config = dict(
    n_layer=8,
    d_model=320,
    n_head=5,
    n_kv_head=5,
    head_dim=64,
    d_mlp=640,
    vocab_size=32000,
    activation='swiglu',
    norm='rmsnorm',
    norm_place='pre',
    norm_eps=1e-05,
    positions='rope',
    rope_base=12000.0,
    rope_fraction=1.0,
    qk_norm=False,
    attn_scale=0.125,
    bias='none',
    tie_embeddings=True,
    parallel_block=False,
    init='uniform',
    init_std_qkv=0.0219,
    init_std_o=0.0,
    init_std_up=0.0219,
    init_std_down=0.0,
    optimizer='muon_variant',
    lr=0.00859,
    lr_mult_o=1.5,
    lr_mult_up=0.63,
    beta1=0.95,
    lr_head=0.0072,
    grad_clip=2.0,
    warmup_steps=200,
    schedule='wsd',
    decay_fraction=0.701,
    decay_shape='linear',
    final_lr_fraction=0.05,
    batch_tokens=65536,
    seq_len=1024,
    doc_mask=True,
    train_tokens=805300000,
    steps=12288,
    dataset='wikipedia_en',
)
Each number is 128 + 32 x the weight over its row's rms, rounded and kept within 0 to 255. Layers, rows and columns count from 0. The size above them is the row's rms in percent of the matrix's.

# layer 5 attention query, 320x320, rms 0.105, rows 148-191, columns 256-319
size [119 131 121 127 118 130 119 112 123 128 129 131  52  59  58  56  56  59  66  61  66  72  56  77  78  80  79  78  75  97  84 105 122 119 131 127 134 129 128 126 125 130 129 128]
[[ 73 117  99 150 106 116 115 128 122  97 159 116 115  88 107 184 116  95 158  95 118 147 133 209 128 103 184  77 138 127 185 198 142 116 138 162 176 129 141 132 141 165 196 110 110 204 153 108 106  89 162 163 123 102 153 138 108 166 152 126 140 193 135 134]
 [131 139 150 131 187 126 182 127  59 140  87 161 116 137 134 159 154 139 102  75 173 133 166 169 121 156 216 125 130 118  77 114 159 161 116 148  60 212 121 162 152 128 130 126  97 152  69 102 155 122 188  85 115 178 104 139 150 121 139 140 161 101  99 117]
 [111 106 110 120 138 122  95  98 107 122 113  96 144 183 153 116 153 195 102 152 110 153 155  95  75 106 125 140 149  87  95 114 171 129 133 119 119 102  95 118 105 101 192 178 124 110 103 117 139 150 119 197 159  86 138 133 114 119 101 103  90  99 154 235]
 [113 111 109  46 135 144 132 109 111 141 135 132 148 106 111 144 170 232 156 113 112 144 170 119 119 126  99 121 141 153 202 142 178 118 166 132  73  96 141 115 168 115 158 150  84 156 125 157 163 137  74 146  54 151 145 132 160 102 118 132 107  88 133 120]
 [ 66 175 165 114  97  99 133 110 124 150 132 157 179  98 122 158 144 128 120 128 111 128 157 158 151 106 169 125 152 171  84 119 113 120  85 163  98 151 119 147  86  97 101 165 178  85 139 220 138 118 153  96 130 182 137 149 160 152  74  45 162 106 138 131]
 [140 126 141 140 154 132 153 162 107 136 124 123 155 124 118 118 129 147 170 119  51 129 114 149 226 137 176 102 131 166 140 201 117 126 112 151 118 107 103 192 100  81 116 117 114 127 113 112 119 154 151 111 162  89 181 144 129 118 127  74 106 111 135 103]
 [140  80  70 168 148 134 120 136 130 154 131 177 111  81 107 165 138 126 139 114  82 155 141 113 129  85 128 120 117  78 152 120 132 153 146 186  79 157 132 142 173 182 130 135 137 167 117 135 173 146  68 136 118 115 112 127 102 133 116 119  62 173 131 190]
 [114 103  70  77 151 129 111 113 133 122 165 113 197 130 132 110 131  59  86 165 177 130 149 151 123  23 132 103 150  84 188 166 175 123 211 148 159 149 103 149 115  76 169 115 141  74 155 185 144 116 110 133  93 105 130 124 169  42 154 102 142 127 169  88]
 [ 93 114 124 117 165  96  87  95 167 118  89  97 160 125 128 157 152 140 127 160 152  92 116 179 174  90 135 116  72 109 136 103  94 150 184 167  85  79 128 138 142  75 147  76 122 101 121  44 152 146 132 179 118 109  94 114 105  74 108 134  99 123 149 156]
 [181  92  95  96 151  86 132 138 141 129  93 120  89 113 208 120 143  78 184 139 170 111 122 141 119 126 103 148 159  90 129 161 110 169 131 107  94  92 144 193 117 114 158 138  90 189 115 178 130 111 140 161 147 144 165 121 181 106 164 115  65 161 133 105]
 [126 138 170  93 112 135 125 155 184 152  59 137  80 111 146 159 121 146 138 155 123 139 213 158 108 147 109 124 166 106 102 196 179 105 153 167 173 144 173 108 148 130 106 165  45 132 108 188  91 124 136 100 146 114 127  83 167 125 143 116 111  91 123 113]
 [164 109  58 128 130 107 182 119 131 161 174 142 120 122 139 110 173 134 106 177 102 144 157 126  99 180  44 163 128 150  97 112  86  93 173 165 136 165 191 162 120 136 124  64 112 145 124 134 108  79 145 130  97 120 123 107  85 207 128 152 135 163 127 136]
 [153 169 143 198 150  89 141 153 143  93 114 161  90 109 168 101 162 126  76 126 111 157 130  93  67 143 117 125 183 125 131 177 151 114 165 174 191 140 159 131  90 143 137  64 182  82 147 132 112 185 180 173 117 144 116 153  78 158 105 100 107 139 119 108]
 [120  90  99 186  94  98 124 154 156  90  82  87 139 113 132 111 152 132  93 141 126 150 140 131  89 160 111 161 141 118 136 149 114  92  87 100 109 137 183 101 162 105 140 130 175 112 136 124 145 149 183 156  81 139 164 135  83 108 135  98 128 139 100 100]
 [152 100 166  83 170 137 134  92 123 129 123 109 114 148 127 168 126 120 218  91 151 132  77 137 169 105 134 104 132 147 124  85 178 122 177 126 115 131  98 129 122 173 125 146  84 160 109 166  92 112 116  79 158  72 121 104 155 141 105 141 152 108 140 139]
 [125 113 154  91 158 188 142 101  99 112 130 147 143 147 124 143  88  89 148 137 127 132 126 118 180 101  86  72  77 136 145  72 101 158 150 133 131 124  69 177  87 196 146 108  94 156 117 186  92 136  90  71 128 108 125  99 136 168 157 163 130 185 123 163]
 [143 151 111 138 103 145 122 144  81 110 122 143 134 126 121 141 116 141 115  80 132 108  44 156  93 133 106 117 142 104 124 114 175 128 156 156 145  90 137 122 139 120 114 169 134 101 142 115  84 152 172 133 164  98 182 137 130 156  74 112 141 108 203 117]
 [153 147 163  65 154  84 143 131 112 139 110 142 103 171 139 132 117 118 171 120 133 108  98 131 159 128 109 115 115 115 193  83 128 138 144 122 131 146 103 168 163 164 132  82  79 113 103 159  88  96 108  94 152 114  85 122 166 155  98 190 161 142 126 165]
 [ 92  83 100 158  96 128  79 139  37 146  79 110 153 107 154 108 103 130 122 113 151 119 127 112 136  87  99 174 120 118 161 151 129 152 107 100  58 149 189 115 151 137  80 129  43 150 109  94 159 117 149 175 141 157 142 176 129 130 115 105 111 134 120 104]
 [151 162 109 100 152  97 196 103 176 104 124 113 123 148  85 110  91 161 146 154 150 135 111 176 147 188 137 109 130 136 141 110 157 163 153 142 173 143 138 118 109 117 133  83 133 103 156 196 105 139 114  67 137 130 119  77 106 168 118 147 139 140 161 190]
 [164 161 110  54 167 111 182 113 158  99 113 109 104 142 129 166 116 165 159 125 150 101 150 141  84 191 155 138 137  91 187 143 144 122  99 157 130  82  89 167 152 130 169  95 197 101 144 192 139 132 112  97 100 103 130  60 143 141  90 151 157  77 145 137]
 [215 163 151  68 147  93 191 127 139 154 142 138 102 164 128 166 139  95 148  95 111 171 127 139 145  92 134 124  79 149 134 143 132 165 137  61 145 152  81 133 136 146 146 108 155 121 116 158 128 157 106 137 120  91 111  44  97 140 129 126 141 164  57 143]
 [147 152 136 113 123  75  78 112 103  96 146 180 136 141 155 116 107 111 183  88  97 199 127 107 134 163  92 106 108 129 107 167 140 154 107 125 146 161 125 104 104 139 161 150 133  77  60  76  93 142 113 120 164 154 147 154 128  98 149 104  92 168  40  91]
 [107  86 137 146  93 151  95 154 110 165  80 106 131  93 153  77  85 179 106 166 104 136  92 131 114  84 142 186 134 123  78 119 109 137 111 143 104 145 209 134  93 119  76 152 112 151 115  97 129 155 179 107 174 128 100 123 140 136 161 175  82 170 170 109]
 [ 97 144 139  94 164 206 137 112 116 168 171 169 131 118  94 179 146  87 133  81 132 114 146  57 128 103 143 151 144 112 174 131 110 112 145 173 122 132  92 122 128 123 165 151  95 152 136 148 140 108 118 154 125 195  99 155 124  98 111  91 121  80  95 151]
 [148  84 169  84  93  99 102 132 105 115 101 147 159 154 191  91 105 177 144 169 172 119 146  80 139 115  75 152 126 120  64  64 129 115 103 127 104 105 141  96 119 101 133  99 161 165 167 140 203 205 156 127 131 129 115 106 114  84 114 148 122 107 163 149]
 [112  88 132 134  99 135 107 177 160 116 109  87 138 105 144  40 115 171  90 174  70  85 103 149 107 100 178 121 149 136  95 143 152 110  84 105 148  85 134 178 154 120 141 100 158 118 146  93 111 107  60  87 115  78 148 121 102  79 164 135 118 101 156 113]
 [169 157 102 106 148 121  79 108 152 131 123 129 127 128 106 141 131 110 103 128  79 139  89 135 156  91 145 150 126 139 242  86 165 128 124 157 102 152 117  94 131 146 108 140 106 182 115 181  92 130 167 164 156  91 147 112 191 110  82 154 127 168 147  51]
 [ 92 148  63  70 126 165 126 144 104 155 176 154 100 105 126  77 111 135 155 144 141  92 139 102 166 161 114 177  73 158 123 162 165 120 119 178  86  99 162  50   9  92 100 116 103 123 100 167  93 159 134  31 151 106 143  97 139 144 112 140 104 124 152  93]
 [ 94 130 143  66 152 120 145 145  92  92 159 138 147  87 112 118 119 131 183 113 113 138 123 193 110 175  94 164 117 104  59 178 136  81  97  98 114 125 166 163 142 139 164 115 124 150  84  97  86 103 123 102 182  64  76 128 133 116 201 153 163 172 121 163]
 [ 52 144   4  61 129 135 104 160  76 144 153 124  66 160 112 118 134  97  91 132 172 135 149 121  84 178 114 172 162 161 152 128 121 130 128 136 117 122 164 133 118  59 151 140  91 107 136  95  86 126 171 136  91 124  86 161 154 111 143  75 152 188 119  98]
 [ 89 124 136  92 162  97 123 155  99 106 132 103 131 154 143 166 106  98 179 128 149 162 128 132  93 164 135 165 140 110 127 136  67 120 119 108 129 149 111 143 126 104 126 181 128 192  89 130  70 148  93 167 149 110  93  90 145 132 118 107 120 132 131 157]
 [ 61 100 184 133 182 159 135 110 112 143 133  99  87 126  93 121 160 146 142  85  91 159 115  96 171 192 119 137 138 154  99 121 171  83 134 123 131 115 113 177 103 108 142 145 184  94 131  99  71  75 163 100 219 124 149 153 119 118 138 104 142 128 115 109]
 [ 92 105 167 114  97 109 130 158 103 162 166 113  55 119 131  98 163 143  25 153 190 116 149 124 124 112 187 117 130 161 152  98 149 120 163 121 113 140 111 148 112  86  81 139 116 133  83 167 137 147 106  83 166 134 120 105 100  92 180 150 152 140 158 105]
 [121  76 136  97 126  59 172 100 139  85 131 167 146 124  87 133 155 137 108 147 165 149  68 170  99 161 175 131 129 131 110 147 132 129 121  94 129 111 116 116 115 129  98 115  78 139  95 128 181 119 170 138 147 122 142  69 147 134 113 170 154 161 123 154]
 [174 138 149 135 109 105 101  90 164 126 168 144  62 133 143 169 127 155 133 191 158 150 114  83 158 105 135 125 140 126 115  98 165 107 129  82  88 122 120 175 168 125 151 201 213  76 143 122  84 136 168 133 143  94  90 110 137 161 135 151  88  78 125  93]
 [159 115 195 110  95 103  61 144 123 199 121  46 161 122  96 163  99 142  97 135 188 112 112 154 155 145 124 109 100 153 117 117 105 199 162 162 115 154 135 126 135  90 154 139 167 109 117 178  91 160 154 104 166 203  91 137 132 176 108 140 136  98  91 142]
 [ 96 168  81 172 159 135  77 167  97 108 126  70 192 225 117 156  98 131  87 167 122 143 129 102 164 134 145 149 115 163  66 109 142  84 134 150 195 152  86 189 152 115 155 107  83 120 152 165 140 122  75 105 173 165 138 137 122 117 117 204 118 117 102 155]
 [102 191 113  79 130 142 155 113  89 116 103 121 114 123 112 123 109 179 127 123 148 111 139 147 118 107 179 106 148 100 150 157 170 126 151 108 103 151 135 133 145  99 108 167 156 113 159 119 117 116 168 128 127 143 112 122 177 156 108 131 162 157 133 145]
 [147 175 113 115 114 126 168 171 109 121 150 112  93 116 132 110 115 160 149  82 142 137 122 175 167 120 188  82 116 101 116 135 127 168 162 122 123  92  58 178 128 137 170 136 135 194 134 173 140 125 158 130 106 158 129 141 156  78 125 140 131 161 126 107]
 [139  92 140 131 148 132  53 145 106 116 120 160 154 118 162 134 130 143  75 130 138 100  58  97 156 126 108 114 132 146 110 140 161 156 140 148 141 225 135 134 107 128 106 101  80  51 157 120 121 117 165 123  92  89  77  96 122 149 162 133 129 113  77  85]
 [ 86 100  57  47 125 141 136 163  99 104  75 123 122 128 145 110 120 107 198 139 119 148  80 134 108  65  85 121  99 152  99 132  82 107 154  94  78 177 141 124 138 103 134 100 114 107 126 128 141 136 157  63 138 177 102  69 115  98 176 110 120 113 138 158]
 [112  82 118 118 144  83 120  81 106 106 113 173 138 143 103 100 114 143  89 131  94 151 143 152 109 129 107 140 112 135 134 146  69 148 146  94 161 119 143  98 130 144 145  26 134  76 122 139  92  82 144 108 162 121 127  94 208 100 141 194 148 153 151 118]
 [157  87 127 130 143 106 119 180 140  49 103 131 180  92  96 122 110 127 133 124  92 117  79 138 110 149  97 123 174 117 143  85 138 161 170 123 140 143 136 125 161  75 126  88 100 167 119 137 108  84 127 165 106 124 129 117 133 153 145 135 111 123  99  87]]
# layer 5 attention key, 320x320, rms 0.105, rows 148-191, columns 256-319
size [123 127 128 127 135 133 138 128 136 135 134 136  56  48  50  54  60  61  58  48  54  68  74  73  64  73  79  90  86 101 125 107 131 133 131 136 123 125 132 136 133 138 134 128]
[[113 128 119 132 143  98 126 119 139 155 148 168 138  83 127 134  89  88 109  85 156 171 155 183 139  75 181 107 106 160 151 130 142 180 162 149  79 111 166 103 104 177 164 105 114 144  76 176 204  98 170 116  97 121  83  30 137 120 103 144 136 189 112 140]
 [148 144 107 157 181  95 147 119 165 149 145 126 112 118 131 126 142 121 213 106 145 117 200 159  77 205 120 174 162 112 113 102 161  73  74 177 121 185 133 156 187 163 131 122 149 106 146 114 184 106 193 118 173 156 154 131 146 129 118  78 145 100  86 130]
 [ 51 148  79 118 131 100 141 156 143 106 117  99  92 142 123 149 110 102 118 104 196 210 107 157 132  94 113 145  79 133 126  85 170  74 148 143 148 112 107 153 127 125 164  84 135 144 151 118 100 125 117 168 134  91  46  98 172  98 128 140 139 172 140 122]
 [129 106 166  63 148 127 155 168  53 185 103 102 104 143  95 139 185 105 155 105  60 127 115 137 159 150 139 141 191 139 123 143 165 129 123 188  83 118 138 112 115 149 156 122  57 112 177  98 175 161  55 159 120  54 129 153 198 133 149 111 139 104  77 103]
 [ 72 148 132 140 149 151 163  91  95 119  63 171 126  58 121 165 110 107 131 118 151 142 157 155 143 150 108 142 153 169  81  77  97  79 111 107 157  81 126 149 155 142  76 134 164 120 167 113 132 135 156  97 152 118 118 101 157 104  98  91 133 117 133 136]
 [ 72 100 190 177  73 115 149 105 174 165 134 100 154 110 117  97 152  93 169  67 110 142  99 152 156 151 136 131 138 195  77 155 106 149 120 172  85 132 109 160 175  65  96 189  96 140 133 172 166 151 129 193 158  96 181 159 133 115  93  94  86  86 112 135]
 [143 182 138 131 152  91  67 161 147 104 121 127 125 147 129 174 159 136 127 151  92 133 141 143 109  96 136 149 136 137 121 193 152 127 124 119 123 140 124 140 143 175 159 160  79 182  82 132 131 130 106  94 124  72 117 158 159 112 121 147 133 150 133 168]
 [ 36 125 122 156 168 121 113 164 114 176 166 131 177  80 164 158 127 128 106 147 152  45  71 119  94  42 136  91 115 117 129 118 163 141 188 192  84  87 145 114 172  83 153 123 137  84 103  98 130  89 132  73 112  98 150 157 142 145 140  85 102  65 131 144]
 [169 123 121  96 171  95 124 110 157 157 124 122 115 134 118 136 172 142 136 141 122  90 102  96  97 125 171 128 106  72  86 130  86 151 124 200 117 117 101 151 121 121 148 123 142  79 116 114 160 160 187 221 151 166 144 166 114 107 152 149 140 142 165 153]
 [108 119  77  98 169 110 101 192  88 135 126 142 122 127 114 111 177 115 136  24 168  67  98 107 121 147 143 132 123 101  60 161 149 154 149 119 153 154  87 191  88 140 200 116 186 151  95 120 149 119 182 183 148 184 189  88 153 126 138 146 105  80 120 161]
 [142 145 120 189  81 124 106 178 186 167  97 109  89  95 148 184 110 101  77 130 128 130 133 157  97 127  80 149 136 139 197  97 149 117 132 120 136 155 135 117 167 131 137 159 171 191 129 137 141 150 212  87 115  73 144 168 131 145 108 120 122 113 172 155]
 [122 136  40 113 112 141 122 108 126 101 169 125 131 170 156  98 139 122 169 133 115 115 136  93 129 128  70 138 137 137  83 103  76 150 122 165 163 132 175 132 161 154 182 179  50 137 165 150  77  87  70  80 121 158 151 142  95 148 171 108 130 180 135 149]
 [163  71 167 151 142 119 141 104 145 147 189 160 136  94 190 146 142 199 127 143 139 103 132 214 134 145 131 137  83 125 115 130 100 136 163 172 109 133 106  94 177 162  77 171  95 211 113 128 141  73  65 174 139 167 137 154 148 101 132  73 161 101 120 137]
 [133 138 176  58 103 119 158 103  95 121 123 104 108 140 141 136  99 165 111 116 131 108 129 148 128  72  99 134  79  82 144 157 120  87  78  96 117 144 114 184 101 183  97 139 107 118 163 105 112  82 110 138 127 164 180 140 144 162 106 167 149  88 154 104]
 [138 142  90 140 126  82 124 127 175 171 150 156 135 124 124  96 159 179 115 111 139 206 130 130 140 168  69 120 119 152 121 100 137 180 101 167 155 123 133  98 138  87  97 103 105 133 153 144 138 164 152 148 147 136  91 167 127 118 135 150  86 172 162 149]
 [200 114 114 143 135  90  89 126 124 168 145 140 113 115 146 145 146 171 142 155 148 133 115 173 134 149 157 180 145 138 155  86 161 140 158 213 151 109 114  83 143  91  76 145  86 144 133 111 154 121 119 136 165 143 138 159  95  87 153 194 113 106 162 115]
 [127 122 139 137 100  88 140  52 137  58 161 154 145 106 159  86 175 144 106 114 121 143 164 150 179 115 147  28  92 146 126 128  88 160 173 116 209 150 115 122  91  94 127 148 102 125 145  80 118 161 116 147  96 153 139 175 159 120 173 130 137 123  91 111]
 [118 105  85 157 172 125  27  85 120 117 143 156 113 130 164 147 163  85 141 165 139 138 163 116 204 138  84 109 145 141 118 107  99 186 149 175 173 143  77  59  45  69  94 133 117 135 144 124 134 142  73 149 141 132 120 176 136  85 220 145  94 137 120 123]
 [ 91 151 164  87 123 121 104 165 140 102 105 141 176 136 137 102  84 126 172  71 132 105 131 105 221 124 133 125 183 109  81  61 107  89 139 136 198  89 113 156 108  92  96 152 183 114 147 151 134 155 143 115  97  68  83 119  61 111 192 127 121  97 120 137]
 [185  28 134 143 110 145 167 119 110 150 129 121 111 100 187 172 185  96  91  97  89  82 148 130  73 134 102 117 129  95 148 148 123  95 120 114  76 177 158 151 154  95  85 135 106 143 115  83 115 103  97 149 114  97  93 131 176 120 138 111 187 142 136 123]
 [163 129 143 109 128 146 103 103 149 126 136 162 116 128 128 154 146  69 101 150 160 134 116 118  50 124 104 141 143 154  99 184 150 156 142 137  85 197 178 149  74 157 133  89  76 179 173 134  58 110 129 191 145 157  99 144 147  94 109 133 154 125 169 110]
 [ 42 125 133 100 171 123  68  83 139 135  88 146 149 129 128 186 118 111 193 153 133 126 128  55 186 158  89 157 152 132 205 125 105 122 173 154 129 133 144 132 116  99  93 115 105 151 128 122 125 110 106  87 119 137 114 166 151  99 156 145 186 177 144 122]
 [112  99  98 102 119 126  98 150 113 150 142 149  93 130 175 119 148 107 145 123 227 140 164 131 184 143 105 126 214 144 129 127  93 107 123 157 182  95 118  89 104  50  78 133 162 136 173 143 180 145  77 141 160 155 106 131  77  95 139 150 156 135 145 169]
 [123 140  95 165  88 157 189 171 139 117 156 146 152 120 139 125 150 137  70 105 149 137 114 152 100 156 145 154 117 147 138  95 147 121  74  88 156 135  69 126 192 131 145 142 102 115  73 134 168 140 141 125 145 174 166 119 114 100 115 114  79 101  78 163]
 [172 113 158 113 162  83 177 140 111 116  72 149 105 152 152 147 158 163 113 175 131 121  91 127 155 182 113 124 106 189 155 131 175 139 114  54  84 113 103 201 118 169 115 140  51  96  70  97  93 126 163  91  96  96 170 129 136 176 136 123 118 121  97  95]
 [147 125  71 119 180 156 153  81 120 195 128 181 207  92 100 147 165 113 156  80 129 118  91 138 167 128 132 132 146 183 162 113 165 153 148  58 131 187  45 206 149 135 140 168  63 136 135 111  83 129 135  91  82 147 152 119 108 105 149 147  80 106  94 126]
 [181 119 164 125 137 135 137  82 145 118 136 101 175 128  80  26 136  93 129 109 117 144 176 146 160 189 163 124 122  63  90 162 139 135  86 131 123 119 116 142  85 134 171 115 124 196 147 133 113 153 125 121 130 144 146 218 150 108  82 163 146 168  99  86]
 [139 176 157 113 189 100 163 137 160 100 108 140 118 119 108 154 156 143 124 140  97  83 111 134 112 119 170  66 103 101  94  92 174  87 143  69  60 114 103 167 142 169 137 136  72 108 113 121  70 117 164 147 106  91 141 110 131 170  98 142 104  97 158 146]
 [147  66 165 148 140 127 122 121 144 112 130 179 120 151 117 136 111  78 103 127 156 114 124 130 178 168  90 121 163 126  91 122  70 159 140 108 169 117  91 185 100 139 192 171  67 188 179 119 155 130 108 122  99 176 126 109 155  90 119 132 128  77 167  87]
 [ 88 125 152 125 164 124 103 115 114 139 105 154 138 102 195  86 123 103 163  80 164 105 134  87  92 124 189 134 120 131  95 133 171 174 151 100 174 154 118 135  78  94 126 210  92  64 126  89  80 109 155 101 145 158  61 105 134 203 146 106 137 114 136 107]
 [102 103 165 116  98 126 115 157 100 202 185 143 129 148 159 120  90 132 150 100  88 181 134 106 140 198  95 162 160 160 103 155  18 143 149 156 209 115 129  84 119 131 126  82 165 149 162 117 169 140  80 116 114 101 113 164 145 130 138 127 108  95  83 109]
 [122 132 145 105 156  91 106 119 109 132 102 143 144  67 186 122 147 148 108 149 107  74 145 131 149 119 108 143 125  91 100 118 128 144 154 101 136 114 154 129 106 117 179 198 167 197 114 102 149 110 135 106 136 178 208 102 131 111 170 140 160 104 140 101]
 [107 112  99 113 165 121 179 108  90 162 149  77 110 125  97 120 125 145 115 120  90 118 147 207  93 162 186 137 114  97 119  70 149  82 134 144 145 149 131 102 161 124 155 106 171 100 137 100  64  93 165  97 125  75 130 229 128 138 101 125 134 145 100 164]
 [111 169  97 202 158  90 154 130 154 128 135 106  55 123 207  98 152 155  63 102 187  44 142  69 107 121 189 127  94 160  92  94 128 135 133 161 131 152 161 100 126  67 151 105 138  65  67 131 137 112 106 115 153 115  95 122 109 166 190 147 110  87 115 156]
 [140 128  90 124 122 111 156 160 110 140  87 149 143 154 143 116 171 117 130 163 115  88  77 133  91 147 123 124 156 148 133 167 241 161 185 117 109  76 118 114 120 111 123 179 161 120  95 133 173 118 125 139 105 173 132  95 169 149 173 126 140 142  95 143]
 [156 141 114 115 109 122  97 102 130 125 107 167 109 118 130 161  99  91  88 135 160 128 219 100 138  89 151 118 130 109 179  86 140 104 153  92 156 160 138 114 148  79 107 116 150 107 112 100  81 102 114 136 127 167 150 115 118 160 123 164 141 139  97 124]
 [122 170 139  80  98 126 112 194 138 121 117 172 126  60 101 112 128 164 133 117 146  76 144 121 143  97 152 131 118  97 127 145 170 135 136 137  37 143 143 155 166 150 136 131  66  78 201  90 132 117 137  60 130 131 147 139  77 177 124 131 140 118  92 129]
 [156 140 118 146 122 102 125 157  96 144 138 122 105 169  62 158  95 157 167 174 146 157  91 133 100 135  84 171 170  96  35 175 133 102  99 169 237  85 157 122 151  81 170 141 143 121 116 123 123 130 143 114 120 135 136  90 116 171 108 123  75 100 136 120]
 [ 14 109 110 124  41  99 121  24 111 103  33 130 101 135  86 105  77 120  79 113  99 112  88 130 150 133 135 142 108 157 142 140 164 183 155 153 114 169 113 100 139 130 132 161  82 119 143 114 132 126 109 108 132 102 123 157 133 160 147 176 147 129 140 146]
 [170 108 138  85  98 132 161 146  94 167 168 127 147 133 141 106 130 169  83 158 144  93  85 137 147 101 167  75 111 117 126 126 176 179 125 110  91 161  74 162 147 158 178 143 145 160 165 116 231 170 179  86 149 155 182  87 117 116 117 168 146 129 152 114]
 [125 135 133  39  90 145  74 164 181 115 152 122 130 136 117  91 105 105 129  81  79 133 153 122 158 116  84 125 178 123 109 146 160 131 138 179  94 160 160 124 127 109 106  99  65 134 122 174  92 139 129 110 117 126 122 114 144  41 165 128 141 127 140  81]
 [165 141  67 130 101 108 175 183  62 114  68 178 115  95 181  99 121 134 128 205  40 173  98 152  73 123  84  97 153 138  92 147 103 146  91 125 114 132 141 100 105 152 147 112 143 180 143 119 127 109 130 104 171 102 105 131 140 112 147  46 150 150 130  93]
 [ 85 140 106 112 162 174 164 136 126 134 146 101  95 132  74  94 133  52 122 138 166 106  71 133 116 148  98 138 164 111  57 103 107 124 156  95 157  90  67 142 149 125 135 166 112 126 156  88  90 125 101 125 143 139 120 147 102 128 140 159 164 166 108 127]
 [191 140 175 126 160  85 169 174 142  94  68 160 136 103 184 147 109  71 131 156  46 128 139 135 144 149 146 128 133 129  79  84 148 141 163  89 164 146 131 143 125 122 141  86  59 107 133 110 115 141  96 162 180 199 146 140 169 170 150 143 128 128 119  96]]
# layer 5 attention value, 320x320, rms 0.169, rows 128-136, columns 256-319
size [107 101 105 107 107 107 107  99 107]
[[144 168 135 153 146 157 119 146 147 152 125 172  98 145 109  42 163 158 129 134 113  84 130 114 193 180 122  72 122 147 146 114 101 141 123 163 181  21 154 136 127 189 192 167 130 157 114 109 136 150 134  77 141 136 136 145  90 163 111 170 141  88 200 101]
 [166  86 143  97 138 118 131 154  72 111 105 123 110 148 137  95  84 117  50 114 161 163 138 157 134 115 109  91 136 168 194 171 135 116 130 112 180  78 104  96 142 118 139 157 103 113 115 192 124 193 143 102 146 118 167 113  76  91 102 124 123 108  93 135]
 [ 77  99 163  49 124 128  86 160 131 149 112  71 124  75 157 132 123 139 171 133 186 135 123  84 192  99 115 138 154 119 118  96 144 188 132 126 134 125  73 107 117 182  95 125 136  51 154  55 139 145  97 106  62 152  98 111  75 101 141 127 114 114 141  91]
 [191 121 145 128 130 106 167  97 119 122 150  97 105 132 120 158 111 111 119  85  79 124 144 130 141  96 130  98 122 134  85 134  64 158 136 142 129 144 104 132 104 124  90 118 128 126 146 119 138 156 139 145 140  62 106 184 183 108 134 174 105  90  92  83]
 [ 88 134 147 117 180 102 152 135 114 149 130 148 140  46 107 121 171  91 171 204 138  71 141 143 132 121 145 154 111 119 106 125 146 114 103 179 167  67 137  96  85 150  66 111 109 164 158 167  93 178 121  56 154  77 128 200 113  81 154 123 175 113 143 135]
 [148  93  76 155 125 108 126 136 157 162  93 150 130 110 122 149 103 108  96 141 127  88 137 200 185 150 110 122 116  91  98 134 146 108 186  70 121 131 154 119 138 133 110 155 114 159 200  85 128 120 121 158 107 159 102  99 126 129 139 156 151 173 155 153]
 [107 133 101 135  51  89  97 111 162  82 127 115 125  46  62  72 167 150 114 134  76 146  99 171 159  82 142 139 162 141 169 103  87 134 135 124 145 120  96 168  57 118 150  81  65 162 137 130 103 139  90  81 110 144 153 125 181 122 122 161 142 113 159 140]
 [ 70  96 159 140 164 129 138 114 104 113 107  94 155 155 169 157 122 169  92 106 154 161 135 119 170 113 175 118 123  84 101 150 139 118 164 165 104 144 113 143 121 134  89 196 174 174  95 111  99 141 122  62  97 135  65 179 116 139 142  91 107 144 101 156]
 [116 130 166  59  86 137 158  97 166 125  55 116 139 160 124  61 110 102  75 156 168  99 162 161  97  65 122 111  81 112 136  96  76 135 167 105 129 162  95 116 158 117 121 129 110  79 153 141 174 138 113 102 190  77 139 126 158 146  60 112 141 151 159 110]]
# layer 5 attention output (transposed), 320x320, rms 0.221, rows 128-135, columns 256-319
size [108 100 107 104 103 104 107 104]
[[164 129 103 158 145 114  82 134 102 105 179 140 128 131 102  96 106 154 109 143 127 133 108  64 108 136 162  94 129 143 165 135 144 104 181 103 142  89 110 155 140  99  51  80 149 138 100 148 142 175 116 133 125 137 121 113 127 114  70 132 132 135  79  80]
 [156  63 162 147 157 143 116 123 125 131 103 128 108 108 167 200 185  80 117 137 116 143 144 225 153 141 115 126 139 195  69 158 146 132  59  86 116 114 126  96 143 117 130 120 141 139 113 109 175  98  98 163 129 183  79 123 125  55 140 106  82  92  75 136]
 [149 123 143 101 176 142 126 151 112 155  81  91 138 117 126 185 174 124 103 100 115 139 127 128 126 156 101 177 138 130 133 188 158  98 129  93 135  80  91 107  82 141 177 132  63 103  73   0 188 123 107 146 114 106 152  87 122 115 154 113 139 205  99 120]
 [117 165 105  93 167 119 109 130 149 123  97 114 108 142 167 160 132  87 141 144 121  80 100 201 143  99 115  93 126 127  95 107 106 114 111 115 136 131 164 100 114 113  91  66 131 140 107 126 122 177 113 120 141 127 131 120 119 135 143 165 170 100 110  75]
 [ 89 184 146  69 212 110 106 159 134 114 123 126 122  82  97  83 151  44 143 176 141 133 102 146 121 121  83 115 123 135 139 167 105 184 131 124 137  69 168 165  96 125 165 191 173  87 160 166  86 147 145  99 135 119 100 111 155  96 151 133 130 178 100 108]
 [216 114 119 151 138 124 130  76 121 177 141 171 113 121 128 110 169 108 173 110 173  76  48 151 170 128  42 165  63 140 161 131 118 142 113 117 100 128 168 176  96 149 101  65 145 120 147 102 109 131 118 127 116 150 118 172 133 187 135  55 129 115 106 149]
 [ 89 136 130 145 140 155 134 119 133 114 120 101 157  62  93 135 142 111 100 149 162 127 110 166 141  92 153 150 173  92 144 110  87 153 124 133  90  57 161 124  76 131 131 172  91 141  79 118 140 150 162 177 213 170 146 100 123 143 143 103 159 137 164 138]
 [173 111 160 124 136 131 121 124 100 101  71 139 122 194  96  74 148 165 144 148 113 181 127 107  97 120 143  94 148 111  91 174 121 154 150 107 133 143 103 111  81 141 101 113 108 177  80 107 124 171 136 168  96 162 154 125 177  44 116 162  73  80  83 102]]